python train.py --head_dim=32 --norm="layernorm" --attn_scale=0.177 --bias="all" --init_std_up=0.0418 --beta1=0.9 --max_grad_norm=0.5 --decay_shape="linear" --batch_tokens=32768 --doc_mask=true --train_tokens=220800000
Each number is 500 + 50 x the weight over its row's rms, rounded and kept within 0 to 999. Layers, rows and columns count from 0. Numbers have three digits each. The size before them is the row's rms in percent of the matrix's.

# layer 12 MLP down (transposed), 1280x160, rms 0.095, rows 585-790, columns 32-63
104:437452492494523474518496554530405444532555518437467447517504589445527515489473679495528489486441
102:526560534508431472431641483534539530518444549644534518518520468457518384556566394460521462484568
124:472454481374467527448452525622485554500453485501530456442498498543441496461469573474483456461535
087:498493510514469479474572534443548483528468567442443495569551374524492500561473389561554520484542
085:513402424554581508453558487539500516469458507451533530440596424506487514523436525503628563487537
111:522492497557540612439525539479463440491439462489463553498484517481486636434536489506476528536603
094:399423483485532420438561498497530481572595424582432444475505467525514448479552399580514497448512
091:486461465453417584507549568564456545505612451537544466446545503518516482440611528494494483468641
077:560558559439590528501475404477507453464504473488408471461459537522566539495493410476386493500513
085:489517529476540534502475521477509498475477585491533512432495508437428492501529357528456536479530
097:500508409582485514474510498574503547502525405576563404549526545533539484564549424459546556483520
103:492479536476464445481571528448502464537575487457472465606505492507525459438559578469576526500427
095:459467473418590536422526466548482487537511437501482435438497518367451558417561504544451565470473
105:461453530500394476506529482451496443487485456519530507516546561497532556548538518523411447556456
105:454427551512489513524521488471509490533492495525466501463526461527522486456489399608540460573507
113:538503519531527452505453481569461547504416550479568527571486471454481390517496604558545591548525
112:431438538462543471580416509436503453537479511455556452410532520514476513537555483575542535511511
111:491510617495587505487416415466462534467564421505427424518429480479559525527611493593455527432487
103:557531607461454538559493510552486469531474464545499483462517420686515451530489459498444528499497
101:545516476509525508458532455452491481592560502452481496543504513508438490511494366469481481506504
102:446499482460447527528508449371518524506481499487481505499515406509504510475581497567449466582472
104:530598469504486591525473414464560435511497454444445439416483437577517568469392506466495474577432
098:488512461534433577478443437539507432512463448483487611505574572469484487540526488515478488471442
102:436507524538475496548500542557517465455445471484483426503476485507430554511474446517532495467415
111:500475488514538444511529572554479531511537580551564582438474467515497436457559492526560505504421
097:433531470586525547481561545438432534492595508508534496516525580516483554467466435449531572564564
089:476509528531428456465375505475544444503476454500596467551558362540517512459524577560556518568464
099:532450503513436548541484501457555472476395501574444443497476545505416549499549478459461553476475
102:485477575465458425520453518592514469545466497491388502541592515474528455508461400543451448473560
122:508494411560509528561565465506438570518475573434484419446474538518474399474483570545544341495495
113:532465466555445470526496490544505528509485495526490441506518435497520442556434446494413436457480
101:463506477528421521540524429527555520454507474481547439510579498469489490491542441486495541408534
104:451431545630487491543454596536512498529503496473546559521597468502447517509508448426509473507445
080:545495447490409503457463398504495490557488494501458482488442440488488572475541400545534532449598
096:468405487442535545530501510424465399612434410531458526561453550478492581508431487588514495534552
102:551531513521461479463537570523539498477459473532475500460493493401532567492449411609448516482562
111:437438595612496462478499452505498485481476488574553544497461558414498453516517513484491609449555
109:579523588447550559439514508528504561415545437504520568440469567457491530509452385488468406509457
091:490527466480560430476443444585414519551499526499541525496552501589507493504461379525476555546476
096:475514385541500444574514440514485434485518563464490577526492478406488532529523577456553536564516
109:488394498489602505525520552535477558442442416391485622532574485473547447487536430561553486470480
108:512468558525486397563567525458573504499450455543393442547513525442487518575608630443478444474483
094:584380532515515520544558531537381603501504378530515479472574590533512565578566470480415496497482
088:529503623459552505528513497442483474445536440542566563577583466452485494533493541533575489475497
090:477454478457479445469523525515447519581530506449386480457548413476521565558547486414508509551426
100:463570501391524517479509517487558606527542562461465445483390489615505491471437621513487457490505
102:476513508474505519452558494386484511425406545513606432426477519466569454578458433538442542499566
082:513492414507596581526520538502520494465498499439491529539453565456508456574459294563468504427435
114:450528560460537506512421564471532475484522648538600490552460482562548502438480572496539516411533
116:489439576534530415465511511475402530478555529485534499517502453458479423422494515552507447430523
104:452514489549422541494489538453504515523478517591514547492548504536476465532457399503520502588547
089:526442530529521467567564424510613519378541430491510432581471519530479430459467472448558501518459
087:491384412541510561518554471467586481479438532521483418488513518469435423430424474496499541545515
105:496413425546559488525507513467503452461396453540537476548470450499553490601455450496500413590418
112:498527567519570566504461522455489464412476481566580534513574515478487521591527563425463456510459
100:477541597488541481522542465570481479514529462488518461536550602454488563520512454491546419549578
098:449487516579542445544426499596485553581499527481437454434409418507536499471419510513485484544364
098:609493590565558456563475512445436466413497459426509490549453543465459559477426448525454535497519
096:491538463503516489504503492537512528465446444602466403473379509417416509442424511486433595487496
119:464560568468416431552454540539585582467486542573512432458483400540452603542472619490555495481461
094:473427632575474506571407536504607504545477585513569541570496530422604488502470507552464539506466
095:567470432424539530499509468473529493454478442540462462488561513486439477570489437460558518505581
124:429498551485511523626439502540456528520380478573485434530503478502490423574468504559519528560475
110:452461505523478519534473584480556514533459466481458522440493559566460463430446503509405485471515
095:525505513433381504538516339515424554530440568567540538439474451516566541494530458494441502584422
103:425526508519583523507552530522514509494497467506513586502529549576515522525582410551407475441644
105:590436509541566540490482521432451506454487528609468548494476519456465429482454507499504435445463
105:486491589519524545478441473517519557490518526508511530467426517421529448425522503532633508618452
086:495539540479576474497483590452495555604415483532503527430359428459508514566517438553570459456544
113:473487443567466470487613485498497490523482567397487510469486499538463471570505471482436450514447
097:522511480596469520537475520541420485490523545456540548485365551545446507493423574485499515476511
122:551427578466445553431387539488551483496569470516542491436482478601517449514503529541534470428505
100:544578508453514516562516535498437519455486539477497544497641464455476480528426501456565447490483
097:511476528525438574524619505555479462445393419414582522492521512457509498594520591496534518560448
111:474526439496481482495516517567499555502341499505476448503467472553536543530493491390509410457585
089:519641486591517515557500514565520530439574514499518484507531492539491387601483490574482497549469
093:520428567550495463600426506486460536465552467474463494520524526546576476600524482465555513414493
100:525495484523355578472446627473450515465434542539510477426473510504599531505403448431482571513464
100:550542481461514460541490406620479419540472481499511499541450506461415554527538442498445513542474
107:517481474633586605512461511549525485421507533541465495496409498471520473474479620529483516420447
087:441554398562576537551452434546470408474516454453508478502573485452488476409561521536499498415575
096:473487500487527493449535514475471478427441432538506506536504554435437473513559707545385430537480
097:499494466488554484451385486494430535531441489503369494566542496506525457650454465628536484450469
095:484395591498497551440539447495515501494484528495442545408514471450557460569487515444441516599522
104:463453503427485488496418494442501420461485568567491514507474518432500555491476350543475531595488
110:424536389525506521598443507499452527413474476578519519516400468453565417446503452474490523468446
104:523527562466512500477511574538502489451428513434488450505582456555472526567580534490476515513499
092:549594464494451449539440578589509469530470393493451539504477477456468471428541394516631494571526
100:467625428561514567509473533492542469467485453590476529443486588500583497474435518455497437550590
099:507490431437492480493485535550440500573442410655402530538413553498464449520467429551374510461494
113:433534553499510471492480529595515472512476523455549500494454470526517514550524489512531507581451
093:563521481552546524489458461453469490567547520548486458508546474520522525567521452501482504412471
103:507564530463582507543555449459477612587533529529432367521534553481460503514595459539520426482411
081:466440585523454477437506444457530641455369485451504505448514533518511548554458405449482496471596
109:473570573521487468548454489499436549403494519523559501484510494435518447460487487507395528476527
101:466486447549468546490494501478514502459546539568454464542503369418497331484536621584520567491496
091:489536488501502582473440505496556481456468486511504471427498493448486475655580530474549392452482
103:458522522537462583622466476432489490512490495554499538546456513511490509500448407464548494476464
100:511459504402474477519485509467542484529517526445512417457538562517485455476496509558549490492489
094:513502548521625517554492552434472605458522546507423450518458490424454537473457328571533454483506
096:523488515507488535502478543606565476487609554590554480481468536592401493454472571489531556559505
104:467510534540620463470417528433505459451443560499496428392523506537481501454484331524520606451494
090:475540412498468483541477519563450515518435529466516489455590564499482562500557294594505527647473
099:555539513499516442579440531480497506459534512542494438546575445543470521535455429496465466467451
119:447596450489426482494516472422458526503499571557455454560483472531508470574475524477584509508514
086:486577479554547503581514573439532476446456456514566488461538526501417482525495447524459476507361
083:559564570454459624479505471373482521510491573516494511532537524508490498567487334458509542546486
088:612476441475490481501449526418415506490424547580539536406465508498577410450502445427551510555508
094:516448565468467510491498522435455483570595476458530477486431437535524504421549534420443605500490
109:544466597504500535455464503491477563510444557468494414540417488577570476484468356531513398548505
098:482461517481476567478573512488562598546426509528440505492474503518514447486529616454478459589470
108:437391519499461587506481484519524484448497543501491497462499456482469524485366387568497522447472
102:430569553517551459479589454528410528518544546498565474545538562494508556435490560515538495560560
097:567495531463530575499527472587524489610551505458460467515452449545462459575419489482475542491491
118:460523487493440560513529568512580563506470469494479522565452497481467466457493542530458517514468
097:504555434500583551439466519446445473582527409463501434458559510481478511478434476591531463561579
103:506511525464512487505494479531537481467536425525545480425491369535530492535471540447543562541456
093:486566510516484559485487495501521528556548557394494560413458566514466524567494431419509508500533
099:530584576475505625520517519478445552511562492416478410496527463459576478516589534536423389480467
101:477463499531424498553437508581500518470538520517508470567451463585579548499414546495609618456488
108:453434572568511495512516477555512528528472496528584449494478506465510443428445420519522437606581
111:453460471499486505526497497496493522555493529457518505503578523527458477559493381426446557565613
079:491460529433431603547548521467462480600418477473515529417479580508428383565402531548384456468520
111:492481543454508422456473487374525522549532527409426550543516541530462580594567409553524577473505
096:519505465476538434487517519433469447475476489579510489514492508446613476532500772556496498481450
117:535467520444502526377440449520562544444454516499482519462434488562487469509555486530533479450537
123:403565514477518497554501506412567529534516557565449465464450436473423546537468557400586510532397
101:573455515519458460503585557545558492411473417526496501576349442551519499498496568542567495476555
091:491447465505558419528459556506527439514522560507461598534519499512487531437537363494435572494569
100:469455485483524511444478486506586424449470492556547506515507591492517470529506525493651495509511
094:456560590490518441494513526463462510501607478569545456528402524483502520498451458562475481522530
091:472467507533382536412523644487515581500454545515545595499394481502557491563503456462508620464473
089:400499428465536511528508516469432544451404480488459411484496494516541513523497560567522496555514
098:467457552508500507465436518487472518603512510460475483441538509445469567543501517520399519505527
093:622488526560499559413531458431443501532476522536576529491454528454468563450484504515575481500517
103:364547527613508530451513455544496428531538438525446467533474479451467557540576426498522497500531
092:499600574491504463581518465514467531595484467579448492482458538435463367525462364545508440496467
116:421515485543539514414480468525519500587572535489422539557610471496432517455468516491531471455603
107:406500445523371505440479505475516529511528549495490462529552460593626491502459537481572466519488
105:423454618479475413479448502518549549518506482469515549508499412426500456569544455523469469472437
089:475453531506518460466463446433461398577480487528533398504484515521468550546506574454484483485478
097:539478568458506488517429426454506589418513551474553510498487525492461488496447379536563490538515
102:509482466517408500569452514473435523537521444409474532497497523429494545427490531600368585485405
085:494492396537482506490466447494519430432541511526477465498475519509477513510483256527459403550464
096:449572477483446495448482496514540480471527540418556558457558507503548468504439492453523468607481
092:530547471506520490471421501608519499603533498628461453494482479474586543440465468418538455521496
095:491576427474473531451395475453570477648487422471510485501434546542510494483430521487556349521599
094:534549407438463494490428532517483473478425489625539553470569522494466553479423367487490436508516
096:514414480537423508498547437424518496531524411504503472464487575503506497573517464492443501549581
092:491539527460414494499453561467493500538485458530483457561492498508470561583391458479548394421526
113:497611598464441478448451596403425505467550500482480516499534554443462535594550520599539404537580
107:441471436473514543569483507561459498536478561507487474444551547560471401477501489449537495465523
094:456394622574411526616527610565477419423533543414510598488519577531501485510531507478533504514439
099:445475561405493418527448502504503429403599448497400474404483469456534487468440530407490564596497
101:418553423536470583416533451469490495463490551443496524501524568528437443644528483491510477520537
099:522487651600426497606519534470550532475378549444573501476435525548478476479491440473453500488489
093:388507515512486459440425421535483577539532508474495514443524543450495534578536482507485463529562
102:475516541578519472414560542474503396419475514471505446457508515546530477590499530496454518528584
101:552450604503578469441479457532511437418406505628466477425490514461471546432559429568525501508530
090:440550582460505428482549516515509510545483498508529434437502546483507508481462485499485378489417
100:545465512512475608469471506480540512511566480561517596476471543476403435483495504418455478477624
115:511447549420552527477456554398467455490524491530521484528458517621415449557473435478617507470450
106:511432499567547401486600543441468449535534484568412441510438549527483487502527500652503515458494
100:572400548539519575541471493465375500545435515498460485401498611474577546369457552510579470526499
100:482510475496524527568551493557567430459550515513476550504532478581477589578439495560524479527501
110:564536558501558523471497470430533502585564540516503405464504594480463503570455482526454482566593
108:549515421450504442528439465493421459516530539491478556490528553531524522410520450571503416502427
083:529594464449526405532509537433529500536487529599587455542476483518498489562469430451507429555445
098:493561498510518525463544547514539465490543508568464488551592525473557484491457514574444535523487
113:519597424435505460552554485558519502457475460514545458533481534458503471424414482548432540505569
107:512461497481542542534498534547549500449534489439462530468433471559473469568467537548540427486446
088:545459449520443466512495470568471515495531396482622501454524445406511432567461472463499602546494
088:460526470562433469559500534527461444453467485568544395446509483488476479485507358540554520587540
087:505535476563506456491486545501428426485493519568494463515372530582485497504516434432452594478547
094:591563499424465429490536405496468540455483476530503514432453589466456596475485490538498448543522
089:447526547547495487420463482480567453500450481570553471491511530497500509557502424501505491533473
090:458528505568472429547543607498438471542474483477535599477457560537571518479569429457491504550452
102:439468441559471446427447498463550442439504560464510541482509362462520464491435423558501483553439
092:474514500535544538499606513496562429531583498475488506530508456441483493454490459538461499530483
100:451453489547453538452496513568427545514490451558437466506507477524499516480475627557589506513514
101:425499534445516433498484512528459516516485513500461357480524487523478536467489517490423467434553
093:540436506503526535489474567442565445443487564483540550493441470512526504446480453543477584547486
098:396474572455545493505535412493500515452471577543515523536545488459492469563476469470441405533459
078:463550528509451403502439440515523526528486480410515541486518473515537513423483444506573459426486
077:618428482528533496391354541552542433435509480471478568476364518426497594497477501512509480398485
088:534488548383543556527422536552508476558455452529469463479410513452437474543511548437433470504437
107:549483400494544484430451536530504404563453464488479426553621491475546540463452472492508525473562
103:452428513621465470612553506481497548538497462517532471537586468496377413497511404489412584564465
085:572536546476527492498526497459499540488490570373480555516516481512508533636442345499421407484523
099:496452488490487460492406496517501536531419419553429493587474443450567457510541483471486516486485
102:522485415476519508476472534489483513405436523488480422507493414412453521466558494445399455436478
091:472528472573474449430563546476422513542431511559409520468532542507489524425515615510572558530529
096:529511604546440407516507524492479408587459543518538457469497542483519610492465566524512464444502
110:474455463545492506489520503521569479546479420419525422526478487533419505441493528523561588460476
106:469558531514479529513486536555439494496445546537577485504487471461487513481522562507558545553493
098:495496520500484564526489429556458419600506493477509508498506596549514515443496579520549418541478
102:529468476547459443480422525425525439528556487407541522452609503491461510485496471528374446491487
096:606472496443477445517580573553521478438549501437534446428518517534433491553511484605384562578467
100:634522496445446495443576576456498461519469430554445538448490507569528481512527535448489531450405
100:504446518576496540466474539514508439500497490508509491540433405485589517496429579464470553492505
094:478452500579458408534527567459557473421576559459487469459448490555497605515570430460572522471446
083:533480515557462458525505469367401466531512400476548533518535535515452555485477522452446463492512
102:437498405458567481494516495571487529449497449516544495516452510538439537487506500620447601448457
109:410481565550521449531484545414575468521577498482477470510380598464501501505568493470450561511453
112:440432539419436533569427489582536446559550544493512433531477440496516522573462501651512462509494
095:497528459496499528426471449575536390457606435572471527460464452374421497514484485531494507538537
# layer 12 MLP up, 1280x160, rms 0.0904, rows 586-790, columns 32-63
103:527438568459500453519566504454431427484556511554533545548520492451500472466486518493488437540516
104:621450498479481442498505522471548530597429522516487535551506551448414626529530518473475511481423
092:453553510483488444456441511511444476487520526523554468447538542443494512429495548497515492417465
095:568463569487457502520448449451557458499491536498550518529511572471535452391466543557505457539513
104:472457454470496457530455515460491506521509539525516579579451525445568477440521510448576489432633
098:552503466436540435500521514447574457531492512451444442503457406535606492507466473501550506545510
096:461490542517496461494465499601519450488536609471393553625433497423497515425428532440498508577500
085:392500461436504462489527492511473584501487453476510458529488503492454491597500473575585426498571
088:481518437446436560486400542520496479413538511544584521444582501447567550489513528564583491445479
101:548510510522442505517446546434593550480504571402497486552467418554429577515378480519532544632470
100:417493483466478471637437361554512503577566518525551499520520433516485477504418464490558523518478
095:517544485471420491498395443491450458555537559536459521459460463489492538511529500567532559504545
106:594487613411471567528424494447451553498480568518553518493562528435488430456522511472473551441541
102:530542396447458590329464432452459549420466522486540537493580473473419458462564538495501470489411
103:465563492537449411515569517465517459566525516410401538499594491532451551540456549559557469549419
107:507462515430438533477476555514608496553573560544448541607530518526490476432477550560483477515497
109:512493551496515469486491505577549575651486574494473517506504491509521547467406596450553546473583
104:537549519400605458584502416501512461510457494444637465530526569463498592508496491434507446482472
102:543473630442522483529522439588504535653430563432558524486577424464495538462482449514544518556481
098:480460384488414537561449529438522513537457542523516546431466430514433496401564498476436539493486
103:513543569511466485489511513504464506468491506513579483553453567419509486461465473408544525548508
098:545489514519507488518503450418506455535532496536610604479500489502489524490491551439504533435509
103:651499489398415479398529596440524574534361597576538492397513468455492572558478548499422461472474
106:490511497464585542555454536495474366424507483439542528569546589500466476511476533561513507537503
094:520559489511509482438549565394599507476479559545472424415465483455439504528513573635427492498505
093:569481540489443523591469495500499559584490594504390533365478541497418508496458545448480495427634
104:428573477501448534469539498548404578532526475486427432396455500525558452470499474473491504539511
110:421518491469447453442487495461563505497491513489496433474481457400519484469444533479547404458513
114:458585506546496471475500508428512582536495620558499501506474559457472576379505536472542506481442
105:491502457520502474572544506486494413541531443443466586454526510510533502521465506434589450518586
105:549432511496447483530477541458484422555441447563379614557542467425490502468426502454510474483422
101:471485548511478474562582603464404446475420479487452555480479523441580487435525524471531512564455
086:543491486513532419528491448387598492529510564493485568400482448514503519554443531488531540460447
103:432537464487525347496514576486389519580476523629439545508540451464585562493517515471593521466472
103:403491416533488566474469355458484439496448545497472595486567422511488450606515512566453480614425
107:583459448372475495536440487531448426489509434441474512531558442462491551441548516575582532478558
103:553515401467487522468490520401528442556426565435461450547505382491509510505624514495449467468523
095:443546432513521478543465420487485506529556465556474614611432518422439461533507533530557434487510
096:497522479489451520384493538532487516552475528512493554497475515475477510518494482497527405485502
105:557596488507458498474458363530433532516555637491545433574449518541475493461474529522440445462520
101:550497512468509524474456469456418569502489511519620558571441483471576540441566539524417519576592
092:507530459443431525536401491605548537658583492497466521481386514481510505507408509410414432485477
092:494478506458495530422477498539436587524497552393517500507575544459524504431461470430474507537605
100:541444508502442502468542461519396567525538578450550446466422499529609525520495481488453491479551
098:500498492498498507619425521420540565510444464433429472486515460497506485492512490499471487544513
102:581507504491492475613424504492455464473499555520578509566492504488641513454567511550401585453420
093:468570440474605442443570524522468498554541519603445528524549501459624493446454448463470533472483
102:542491521595496519430507497532572458592504494429409580409503499458488524518505554502441466547546
116:472479506401453492515532541468548547541489502496486495492545454474512539470506530475518543515452
102:458545467493504430440451463510511520575513453440472569423473517487499525447514524505516552537540
092:581521445486445489382477543465537574525532543506469593484487472543502549487536394488576525559604
093:438542531538554512485526535497432475500474510518480466540510485555590533481519547501560555492450
101:568599457548481471567424459405564465501475534524468499421520516493485514410569555553414486513525
106:461486473496506447513495495510579482467469554534513568517461482511493422415533567462560379513439
098:449442518496465509526510523445473499446421455352550562429425338507529450573551499529488505502501
101:487547468476492435479551471494446644440486583572501467480459429419508523503472542502546381503479
097:494547494488517487402523544542518457510463516538450469406587451552460502450538578476577459410565
098:618564500483479476601501492537658443548472459500553485478472581480481577525509473494475523387476
106:512476459447434429480528552537448441572487560461507470531630472594573509505429516531523426581426
099:604545556509429399428513524464439501519532434488455527429534462521415553545478615378453429446566
098:451490489526468496482489447524532506557524517506470483497502482564487532462602529560420407466530
116:403566530346472432523476533507602520506560477471555663551514457448524509616469502520560453423433
104:582441494547460448470531441464498561496427491433523481519383461385488481468451527463607559530553
093:411558449457488409520544536421528518587498612543459526518523459446518466542486493543461451572462
098:553482577488495485445473467507538428571462514486504503450554616460497577490555524527432381515347
105:459481491518453499515436574487439473591459451495599457397481443547486529487464522532451506469588
106:503490466498473467504466459444482563540446513529544613492470460443594504514506530499413408527568
092:410393496492430498492495368493472469510488522485537525573592598500585499466506546546367489511499
105:490548425505512468417405429423611461513524504566529468449550471489584493532495551483527386555484
102:476452581434462448559445416489471486566480488512448466524490552525491481450455533525485501496590
117:511491563522474485445487568478472482529495534597460566486555438455460591515516520516505450460528
101:468566507503402511613453482493470414501379486532471499546516491515514425455460486445507496546378
095:418518580463511493514477487534542408497510548466555475503510447487513492443514509467435419467493
106:520566415568474495414496419478518578528556513489475538352563389592486478526528556449548568532479
091:419482458453519521417437482495444515535458516493435559486514502470482569417621482516526565504505
094:514505475504504509530456480465511496513570514507559503481575426509488625446554457527427493466424
102:392478499530462398479515484458533587510472490548489564577402540432493499462447514471585407585534
098:511519480455469477497550558497477578559576565480506454487523498470558534492522528485482421616514
099:565484510475503469595505461512506502535562523316564584516498544478519420454517533502476534464417
096:567555600525522467516544453545502593518458515466511420466411566493562585527493527461538500452566
098:507469532503538428516440466470477490619520469582562466521507525441550498524570450513517441565520
093:499532589480523499531491527467405549526508511510431497475467484449557484484526578434639442521489
097:565534514470512522514458432540475407512566557558447467571495471489477578427484516562558413505453
102:432437452449471513562502505515479592463482535472586481508475486420485535418466598420543467500476
108:514520505429471479488548469545491499613432512601496489519575445488441513564492522445550508522464
103:487451509368444498502540414483553543565557554495624521508498511557502489499434502434504424520426
093:480523403520453479553520452452421546499552599498521439527380420464611595492442478488513551582434
103:498528619470474535497391462490573552417528620495501423528522507471431448451533587521524433468465
100:557506568527558590537515517578558548509489541473528496380541471531487534476538520421552428499385
104:537578480440540510520469507465510536533484436521457433504489550428455565502499536505583542461452
093:451453527499545526454541545446520503546463528461475465520462487480513516463510483468600539490569
102:507452548562527424475488520412599447445459530473435489529475535521580501465552509489549480522461
087:461479535532559547500500442540499447463568490475474397580507463432493468388540542425523483480497
116:541551585551465509590500467441443616492532503562413466425432475492585580475521483466484533516468
095:468431576500576435503495558519444450551450530496499530500499423432559488404409491413446402459538
093:530410486537579531555440474465501457453487473436545598428434432524428443473483440491493540493535
110:588519606488458460456500597489564576503463566416554533497466477463512454512399530526556558574521
108:435456455481431489425486592474464535588468581470558510521509483502528499496510527520470575476546
091:474505444508520527411519544525568579506533463449520536497535542475465506407520442484486535580455
098:549562422406555490434545530497438549530457505421482387433522468410520560534517567484480539548459
101:554590462523506495520498488458442500620574473593499543438491572460460567487466466404515593488473
091:469372587452504435583482542485528485554555534462498462472455476493536573415528552408590494449530
105:508597489410450546513480487416525528613518451463545586387403486560494449576441448477522553540563
113:533417537404477490517442488480558517447490579572493585545477489516532496469391565500468373489444
092:535516514477481498497520567655535538501499582498532463509458483491521519505539513450453471526562
087:568497461499500449524562446475524476548530520456477587453518537482448519459444545545453580494450
096:506481558481543517621450540481517554533543488384429432558473482482574520491477547476540471446508
093:541521478481519525544488570492479441482462555520503462570478487418510543565522434447547439634433
113:607488564505445500488469461461466575525372583484496509577499536499517543388404476483562533597444
094:573545501547464474499448570512388456431432530597449498594395447490497607446610524561519501513546
113:446585438386489453522439470469504452600388635529477510558438532484534542465476482548473480502628
100:462538532458496434466512574484604526565521448380472488446493558468513508569606512504599506420470
099:431589508478508446478496573452512594508463540538493456441485454455464526532496453589565450518566
109:585524493415480465467466466486440506478510509363399527542488472540472477472560531536552541529525
099:625467540480457537522384491476497625499423503487477529473441605438564526428485519481554515515539
111:452556416425403455452524605438476640509474532445500510433494492512541459509503510467549496542566
095:491452449502522559467460508455469470542454500416484566544463544416455541431560454534436499558570
097:551442537369482464568383433661458501567523520588557548512502513481513527426511511436521473528454
101:491596435507544541427478527397487637525505489486526499516579439424499473512431535467508411561413
101:523542425486468513477420518444592634535620574496477439493501490472500442446506547491474377498507
106:530575534369414509498471600452553488467593559459478494471497469493495469510479510490514507597512
089:472410499491484464488474468567421601468483579502631552490491502459585567472477472464512542528454
103:510523440563474429560503518423505482459490541496447529470465442408426572547441511545584534509446
092:599533489530477508461459481593456490416521485496484505451552446514557552533465654543471500459484
110:379499346422442454567526531518477491562510498598467577627521459439500556521504503501538493486562
110:451396565507481577553487472486538535586464550424492533596581456481484488486398565494453557501558
099:375573472500483442418448558471447549470458528596562410533463567406520511569560552416550462482391
091:490573435533603520543475475494506532505496563432541536485471468470435533425553458465407557533567
099:409477449462448538500503431498476557570412531456394417506384369520608526569474468454457544538514
102:412476550423539463574580535415499463545420433461569513550409540474570515481509523500443462488500
094:526463455489416501499513475496544487566409481509387454532519495518516485448392511523529477486536
092:517503487584437436542584415418514520513427555534610599552476527552519476514414454511516476494450
100:440558457566560469577470534578495584566484512561477535445462361449591525527498556438550509508466
092:501435515547492526549462453525469502481589572407427563473529465590512446457550524555435539496480
104:459465577477468497552464567496537410554450460516365608454367428524500509460459503509485543502467
096:455564592425463420494501475531542520473531556530529468472398518502517406382520464441551561489561
109:473511519486500447575424539470487441626504554581527450525537494458504519491542521548411605468428
103:414583372495476475512426450453594442537502554510438505495472500462458519499459517523492449521564
106:574474472593497500535530487434577437585472514400435543518462512523484541501453496532495560486487
096:571443445505461472438558471536481656471525505523471576386552513542541499543560532504459501469556
094:457492531500506504591411492539478558484484467437490477492550457546582565411448525610477550462457
101:417557452527567507491486504500454513467512497548564495408544524451543571456560540541537560544479
094:480573473450447428430554432525532471574466519541599522616483545476458514487517466454477433564483
100:472495565510563528524361508466520566520524555482404490487528575528575458532463579472576572498539
096:558518564540538541479458501484404544378460497368575497507503608525537531525557500448526587469569
094:496504465444537458487561465501473405482514462503519488502477435415435562427475454549554463512554
100:508486370495442487459461505495501529537493546577438444453575485401520484502463499425481421567415
098:437486437440477537553449566477456544478472558506498449433497512453519494417408463408587610570509
092:495524554414607453583418411474486432584424546534580531474423486460525511427469421615520500511546
107:488475600489477477506515507537434633511523532499592467534474518510560523448547564461448503478416
101:484483440429466429431443504499504456486483445493560541545479404393474523535481459490516480476531
100:461582504419426514525487484488574544488470457547494540596606505442477578548459525504450454483500
100:533635582561440403507565581492540609440492534445549464483500391514457475517469531511514364465467
097:561459517486492399566408505463521480523444552499485556500470414436538579387484579547483541494475
102:529544521445514492616491460479562505567409498524611541503532523421463523534464528483395509510444
092:486443447426525482533506458511519537442521525436463503526434447512512485504519503508494472469491
103:537474459497377404553589518481534506527487560441453513523504394538486574553410527382407559396523
102:616457471490468517509482500506579481498519580412460455567557489483528476505471531504514490522503
091:509439569480462545521470500443416569550472530463435551485448488407483472392531439459529561511591
100:512477531467457518581481535470463464509361545418428435511578413509534480543464576581503562481485
113:454562555466482454411432543428581482447440533436460545482490559489513499513490505564576418496357
109:433449512434541406612473548441479472574430414532598531638402432501577523466500502511449431496529
102:563433563566572437566436380541522469516462569551555486489510459454565528456546490470547492539416
099:489498528445537514465508561495412528588399520532465461550566507467539497465506564494521578514427
107:453531558531453488526526458424505515555508541557573629351534412469512481590503577502522521495470
105:491488594436479540503474560527469525460433485542558522412532490521483526454578513535430485536363
089:529429583501543545464564489514411512512495479447533404582515534492558533495554555542565571487624
095:570439490448502400524438421468501506493429495437497515497474431460546478433501543452626388540429
107:424525433439444469562465493476547490514610542494491457526470427617493477503493499457452524406446
105:499565556487486541472503495452438552545473514490447546456578480489555480502568485486588612537538
092:486479538429474449472497565497529565424505483336480542504465441540494461550506541475542476529586
104:512521596415460518640462403498360496580451466520434470524470563404540595500474422596534511471524
092:394578408481528523551595507490558553530479567476540487484521470555545512491434454458546492555497
094:496533424538553458458488523434546454531548580626449438500447465549493458447561498486495505500446
096:491478565515572460572518516450429515444487466447540487458472520551545540441483518553607425515502
092:551488424463473524517471540478603550601455541549482508480506413425530546532528452525374509522564
102:509490452495485622509479509549506458508513581550564593542543536424486503500497528489559433531587
097:477448577514485580459511501474476533517505512433563517422537539536519541513581481437459560475503
100:463446521393492460483550509527511455506483486537553606535429495495519526451531483450448367588487
095:549468546521508622450424462423470525458507466428476501481532504478491398453475555454513559619598
094:485548500479494360504506529442411489525485460498437451475407446548541472401513520533627478479396
097:507520506467482504511437425509581589546564489560533560529445524541573559472581489492569554576525
085:571469527537468541490507567524539470473527461552568467376454498551450467506484516509450526595490
084:484598507517497478486602465412441529479474477437476469488517522426457486520582492486443556631480
092:474565473503491539494489492611445568555397550369489481489519520428575478575391477513478441500519
108:513555435486509559628508504466516602492455512538551504532545571461526439603486574546492511477492
112:454523458483461492613530522457495428483439449460503507561455493537479520422475500386568481522505
091:402550413545602538469493544537391535557566474511508485507524439454505519548589421458477503540484
098:454531524485499556568505432546453431586521479531600401585510462488505477488489464444473425532450
104:478507562613545496551464621464492627569511555455475494408471453512518564524537546406576510503626
086:559565531509457565603413441429504541480497644514461586612477513394571557467481467442432549529537
099:530553531508436511377533512497462589538555526504494539488552464412533445489486564472399469503392
107:510472463570440465400464537474537588570501587488586518428476505510539581455511543474479481486532
102:516499511382494577542493488425469465520567484562598522554477495487466506521568542413435455449575
100:531587466425422456512467463490501587517503508504540490517475573478480585503506459543509443424577
100:470545548474559442561428457511477425528467589577526492524431445514532472362460536534506528493466
100:562551438536448400482447422469484464435447514519471480418379517553485534500506506463516531523566
097:528588558512512522591449449542472565462562481440513469577446473500541444622529542503530486460583
100:434550502485531506516471463411506511520522553462501564460538527457462472451526555461558409483522
095:498575506411491490506456496555493499535451552511537530497487442547499468499503486498462519460426
089:527509577481534602471375611486540587478461570517446508474550396430466488445546557640563589484481
099:412536581467510494450464442434523476562500423562450476517484479430506403487528531485482485530573
097:504490511520465507563501577477436475552473517510596499484482485474559626509502532464504504504497
117:558489522409447555516441530477518461522484515456524441449397534510449509522618512525531389516528
095:571374513556444531499418481483494484581553522475473522572511513577588542479501543476439463501547